Weights of a small GPT-style language model, trained from scratch on English Wikipedia.
Training: a variant of Adam for these matrices, 13523 steps.
Each number is 128 + 32 x the weight over the matrix's rms, rounded and kept within 0 to 255. Layers, rows and columns count from 0. Numbers have three digits each.

# o: layer 5 attention output (transposed), 288x192, rms 0.0636, rows 11-17,43-48,75-80,107-112,139-144,171-176,203-208,234-240,266-272, columns 0-95
# v: layer 5 attention value, 32x192, rms 0.0652, rows 11-17, columns 0-95
o234:130154133107123133105155083166148112120122160134164137053161112122128080094085170154135141138095088143142161146082090195094146151103129101151115145169153142161137128076112163111206128112181109121107082182139107148146125124112182110191143080085138143123153105121115146169070142091102122124
o266:132124086144139118100157182090137116105235165134112131067122100114165074071139116100081122145152129103138153116042126150106129201125165126114103116150155122131122109108119112061170140117126095130093153250124164109135075168114066187172114108145108178101121080146175153111166186085086101155
v11:190061154117132134107155142177139066119130168090060183087118168145168170190128084037141131129092124168227103130150151098107117154154125138140185122184056076102154131125161084123117141110119133141109117121137157077132167184113135103079154062164140081124148109078149156090175110100058142133
o11:175089120140194143100139115106149127160152189144112119040139194185173194146169073098142104125188140130205143065103111071091130118156127117200124159195120069196148166177169134119103173139048117196134160193140135127108132141153089026102083099105081066198169086112017148103072119115115147190
o43:027118061136100141106114162109109170116112130085123071165102100091105141119126124110160118146153156089106129071109135147127090130083188143075067137101084160155145090137093125097094123105126145114132101100093082107198125169125148097223112116205164206095139132116170149078104149143149087095
o75:194121142116130117072140079143165108101137202169128183086156189166223165088108130039159115110118198131168156165074068112119140135125128089216124149218166073126151153129097135114145144109131137150078172154136111105141147166099158052109129071131142105139159059133121186153001121140102100179
o107:068102153127101136176116139101139126142125078169138133134117154129085174113125150114117131138117109143135120185151155098133143198134122132097121143053107127108081106072125138085144135150142139126130143110116106136110151103133155158138156132107103118140106130132142103177120099123117116101
o139:128146141177117117155131183140157128135142149155136116128141101080146065168141163155165105127088127153102183145161113176159102133160122058107167116150089115121168082090121135139176111167102159144115135130126113115113168143112125128131133106052145126113112141116120135155097147120139108145
o171:164109108101175160105176107174151100158160175109168141127116088105112149149187117120139117102103179044110088110126112164087149158202084152073090117098150141168121126138131169101095115114143114178110096183149108143091081113141124141062137143107122119138120115187152132138179119146153163146
o203:143141115088092130175141128140136117101154131103110147121111110132146141106132103141150121131085092138125142173142136157112157134124099179106129132111162135132136104147116134127116161120114131132097167128139136129135134109120159174082182149134127121116111068173154163129159119101145156085
o235:171144128141095168153060111085063125119107167191086183090104141141089159127147115154174131136148037116167118158049083117070094124113136117152125136094197133149036176182212147075060106126118074181126184144187142102139131152066111055111106098082116137128136103093104088107164146168102109103
o267:127143075153196179088158173093156094116193140183134153145138125102155137094126093075178064119126112097131140126086128037123181157130148095130133113184160087100120087148129115083074194105106093179090162180114131182132105116118089203112085135053103149174150083128157096102208127153082163106
v12:119098091172167111189150120151102113118165096086145184163153146142069135121169139183115113161092119122088086178089176107143108139103108136143111153143096144153141121131101124160117133141149192179167154143109074078114111144135116130108033145109160157163111092168120114095184164117137140081
o12:102154160084123077178107149179054082115164151147164123184109118110118149047183201152178141121075026154127057200143112186120117104147157041194099086114141154136141128131150169145126166084138148128124136158132062078131156107129149091103125173129159149148052152120098099137186118084135177108
o44:096209148160054115038108193131161168136134146070106049075133128139179158171160098045115106070116163090168132056138101155121154133131162180162111088162202150080143063117126129072078182111085094150105137129089149129088083142134154135165215146099158055076151148160165156127039150096166129173
o76:171068151134157142105068130137110086132202119114184124208122163133064155147154140156107210115081116170147167188179082109178132159165055142168126080103112135129116161082093079151132072101120164028132113138153132126135146079122114163078050144124128092122077126117128137079134067103036124102
o108:115152155107162094083063091149140124085135133123083085137152128101106223110088111159114116138155243149112145092108140047127102133094151136113135124178089163133097138101097132130121134115140082131139114095140151138161148126125094101136123056154131185127112184069091140148113142190119071152
o140:177124149128186088039118113112114156060078106165182144168088105111155167141153145160170093068165221094114163131125136132080144091146085141141091163169124126119111122105095138111158095155116073097140071049117175173116160134152128113138110081159108205136144172142091092124120144161123120100
o172:156116128131125146202128127161098123142090111129138119131196093144159059132118148115110117127128137027182132173167135102125095111162145126091143101124135155170144167145112158099085096099116148119071110174107087090139103130120160100087106114087109141152125134164149152117160117072129127119
o204:151081084128117145141071110110119141101138162113123126075126151120102098152073108135098100112151188153142110108118041122166134162111157166066104101156149142142142081119073127143138106084142105152111126141092146161125143117107085165114128137113108161116161136100104144136090142116119099128
o236:182119142196132122108103110149105066071194065167167134150097114062095082108086060207089072125146151160084133135137114212098083129114120083099079145084085099152136185138106143147160059122173123178168136126144179100136187092111057174045165156141128107158168111106176154163109116133137104126
o268:093120111128123117054113137088108103131166085111122090140179124141170096166161099114105120122154225164153081107066155070122159113152105138164151164152178104097112183086119094143175138074163122118138136119129157149130143150163101129120135161124125145128145121087152096093090130132154132113
v13:119070105078153135076166119213142142141120175163144098127126096104156137116205101093069143190099144107124147075068115147152153137129139134146107117149144138151181090082162114107178080145162120124104120185111157117139195111145094133154080092163129188146104126124095164139130098146105078105
o13:155126139147108129105145088103069120176139129147092105109130059149153146115107179055140073159144095080153109111113208098057067175107130130146183119116137092088113086200129097095100108119126107159145112115176105099132129113099204140194080116129103138092136084123027144173118087172163155053
o45:111114140187139053085096032123108142104186118120219178123051159131139173117107211119182114083142121138097113163182146102101102104126169104126120091090125137121104051158103160161155129101078097144167126122128123136144035145158058137060102060111149098076191122065111041120139128164161090193
o77:124192046147097162096079119142091055099139244143062090098163115121161119072128147169125092182134088082120152102014107230095046127116133150173130102140148160099164067158094083094112156138141088101082129184191083130109121169069162078175118142079143182112109137125042144150087158117115152126
o109:108128097156121150175091144124137092132178126079144153084157159156153152152121157096089128132078163135143108143114131088155128127119093121127157135089127153134139096109100168121140085131134166097152175111143120157115133100115134115118132167111103084143089120117126084166122110146125147106
o141:090106111147160111149120152168129115146162151065132115117156204133120198120122169135158156158076176129141125088130107190086081136129109166134195167089094119100135145109122106102094084074140175146135147182139122112142140128072145084186191094070159075156058064061118128102156121117136066166
o173:176100110113109148164113110113077087105161153159086117142180115139116197093116123137113073144131126077116072171131140093114143148085099083149151164143152150164130164141145165168147164126086108140095112142137124105147176128074169128136160156158153131140133149126097142171149152129141154124
o205:093121102139127128183111143134092089142159138098166111100126134148116138119116161148099118146110085121150094154160109117131093132089132125136108153117157135129111134107158132141152095115120150094078133098120078135122151132110100073139126107110137119166111144125111127149100133118104158148
o237:143132098100138152175066161160075126147174166146115110084139156109155137155116098118106127181081146075138173100087121161128126105113079134093118124108159124133147091130111136109107129082112087086086168127110131135104125139077149088100129090109138111084122135097078143113099137173113114131
o269:120123104149178139148131131187129140116096150104102134145171129165154220133158117132128088083101179117131143100153143230074087085147100186126160129101161119143121123133118110070083130060127158148114132063151151168099136099089156094105142138120140144150034133162110124114133104117160085156
v14:073087155164133079116160094022096189156126168105184163132086157142062097139133119121130132146139119137187109157207147124137128116174146109181190125110157110049183136087127106162167113159118178090109065102098084166143169122078165162127131109159112087115115097161117114124127090069120158110
o14:156092143126178079101058097104115167169173157151125123102204129129099142121106097102165128119160173151192155086136137109156180166128099091166223114099142107097103150128142095112145115184088134105138111110129203150139204108099096053161123074100125057137133090109074104108049099115120151161
o46:169170078106147227144177188102165113086187112143105083088197120059178105122124128156135145080080173119136143120098100119118089115121173115025003120133125200193097098125111145142125117129127102122147129189190133160118101131120112075094147071166126142148109118106148122160093151096103121197
o78:095173154112114036117118111140040165111193077148153116188139143111111156132125093078127169063148161124186110149136160131142147128185178092161180125103096095051101160135142159139080111152094109077065099051056103136117228093114166127115060085105165077145072104123234130102118102113151124118
o110:179155103113127138129113158168141096137143188119111119078148146085117069139109117106094135126122163114120119077133055223144116095126107175123160132161118154137174127128098132137079158096151111167138122085119149098121120153136123120109115144143039168131149149077140109121090168128066156148
o142:095171079112112128127156138179085129134108104115124104157170131141120123133183125122119138172126160149178102104120136186118124087152134203161128154122122129138111077129141135150107126129132148083122108102137101155095098141182098098119151092192135124123069094142194116150154100167151126105
o174:113100136095071051078119138158134137116107096087149146148059169104114121096124073106141080095168171146137130143084144126110123195115164103096180122097088113157101134120145164055132196080106095146139097066129176122128186104086110162212062113059175133064101103079135142092166121106127145170
o206:104172179103148112117151163131150126087157116105149106105126158151117079113134090127131145135114112143117101115103135195155166109129156172095108110169113092103195124151126165118096149149130132141063123128098151109096160119079100175132108105130101126107073147093161145120148143138131148137
o238:105113147121072162098158153085126226103067157084131097120110135168130073135125095135103151106168141153201101172122136179136183175159133139176121089114125098114118146210228113059100122135094084145138089168108071099163138143128152095114052105133120102113060153219115099117139106071192132113
o270:111110105129105176081117136133119111089124117111152078135207173169151101123169095118121159137198198116108117154103160124105168079129146113118120145104129078079095148200165125126105146142087116101131139188056157091162076140121148113120069100118133150115151113163186102124153093168131131151
v15:107106160152089128102116103117096094183141161155040082177179121174160147105105135096117084131127099102159060122081146137195062159148124121124100122147144092068189147084115086128092133088153080134197129110168063090089074103223123109123117074130128103144161104133148124159107113148151102132
o15:166111124104096163122160153082107066207068157084085109153159132159085146102127106138132124145151080089121125080085087126140093065097118089090155173186139180027188150105071062145108110104062116095090126114132134161144109132127149141207081046160121099115135107125111069080112136190085169087
o47:128151059107184154080156162123188195117068126120097105162089082066143095190174070153068143159162242096166203134206148041105163099083118149073061143092108124187125172201143109157169081099133207107114101113122136179135102145147140107114118251074102166146082125141149136133155111115039158117
o79:115145176026132200146173136138075060178116116130098134057173144146084088066085166165169076118134029108149105139097105171080094113147179116092114154078136147077144151156098093100109128120062148132147201104117130089120171111127117154175098059118092118143178154146099117143158130113122131105
o111:092124130121145112127138105117131140093088046167158129097069105163117104092136131099228129186096083157126161190126155102108153162128179104148119136088093125153112138143239131102067095156100103127118161136117148158106134081150080162123181140178139141153130113192171149152115146126150113134
o143:108094133105167188118073119110146136121153082144157124063112154141110058111118134152079149147146047107141186117124138040111144185125122100121109150083106146137103157129138171123113121124119113108123185161132153143142098122140094107122158165115103067155121122107149116181175146127126146118
o175:160163096112101122173153113160116088171165126085113133135137156150115149059135069141119132110137111183069099155036097141147188107094131101123157158192169153043187200068128071072095199082125087110111096153170109094141122120122110099140125079152114117144127145074118150095082089112104122073
o207:114132140103125075133092129145133111102094172167079137123087132118124139114086148130119069088081137165145125187108147079145121132125114077144182102095154087138117163112183159150075123142147168152130193113095093100112106135150137156104145130120108143145115121115102162153122133142131137113
o239:151147163133133127152132120077164124136132081144083106115116125181146154133073184094100099143106133165154146187104162038144154134160134106067126086061182089118132168087176114106113082159116113145150149145120116121125104114140136103164153112162170067159129153105109142165130099141171147116
o271:148087097073168167213118108127097128156093064156141137087091159101000096124123159126160137180108048135117110113125125051121171141119154071152135118083060140153118144134160149179074119194140102113170175157142084103106137088156103140145151160116122079146130093146097155199103121149120107088
v16:118170136110142204120129115131105129113122117106092080165072121143177095150105128075126058112113123148157131155100134128120065139122124144147094125142149208107105093152101073135128153164104155023220126113130127193124164184158183102107175085140176132162128110127161179161134130114105114089
o16:111131178079110115114120074102179108080076085112133118106157144149194169131117164087098057101113191151133108140167090045128084141156108126114113171088141087101088132091106066147110129163093113182192137056160179152107164091159113123108147116221114064085112144138147153150004085148121127132
o48:121154097171105083098116202130076152128139129090176125104169142090128111148094090112119178086135161109147051125117128139138186126153172095105195077156163069193139134114107184115113163128072165121027101117074188064130113122098080176170157145069101115103135121072149130105149110129106108173
o80:115123120140102136101143093105140083111152049128121107107176131199164144146116191066116117135149162193174135099123088066194096118144147145129110105125164190049120134119095057070119091165129125191186126088158127139142183076163125085150160120124096109115122138173148114112060104130131133143
o112:129108091110191136123117182151113132113172150121070109079142130048110146099110069156129097144102131115112128093104085179144131146114133128137123200149090113142144123115115141117085159129136096139126149120110128131169148113177101121100116112104096156142099152099077141108154187124137102130
o144:171089104132105089111126122144099154105122110101158126156102161124117151132119079130155130089131125098156101126098129199143145103158125163108170138146096069108181125118128146136064148127145136122114103106082148152104134098135086151094135136141124143091163126071133101087092126155143122119
o176:164131123144128151149065132123165138166135079105084111134130135154149128096150129176107168101141179142138152106174081087135145122129136115114094105146128149126166095111146126129139080069150142076175144134174095178126102163132186075053089169113165133113099142178154097139131138166086089143
o208:118102115107167155122089131110152126156076141111103137084167139092098179097095121153114186146112158161169152108094114155212112079142140166135107120141143164069171111154148120096102118142144125153174121156078091095143101175112161106128164164147098159109125168131076121103151159107125113123
o240:152171158103119172142115128118135121155041103160130142187189088148121177080115159090153118152123040145163134153169163177112163171127161168119155109103112204071082131158137090073144105138180106157141139174078083093120114116172188120143152088195103118168115164174074128134124098103174141115
o272:151121126118115141138137160098121110135094068094097092160145151145091150078077148113176145136144102149104123133182163197123116109109132141102177108068085122100099139185142076165130112097177111135144116171132095119135165125082101151084107133162063144109110138135124096103114115085138140134
v17:124106119148174123157160086107082119141141096166130123113135140163101116187107120127134158078175143123085149141082129135142104112157080183095102107142143073128131092168159162145091102119099109103145106123159154063089077172164186103068102149164101155101143099093151176142189110154181129066
o17:174139100161192150097169106100105123124123069159134056125209108127193171163087081148075142080098255176173086155139196210047158146091123141103130111130172114089068142125108134127074119112115095077115127178039138149123168177119155158112082176118086157142121121149144125105163115181180106085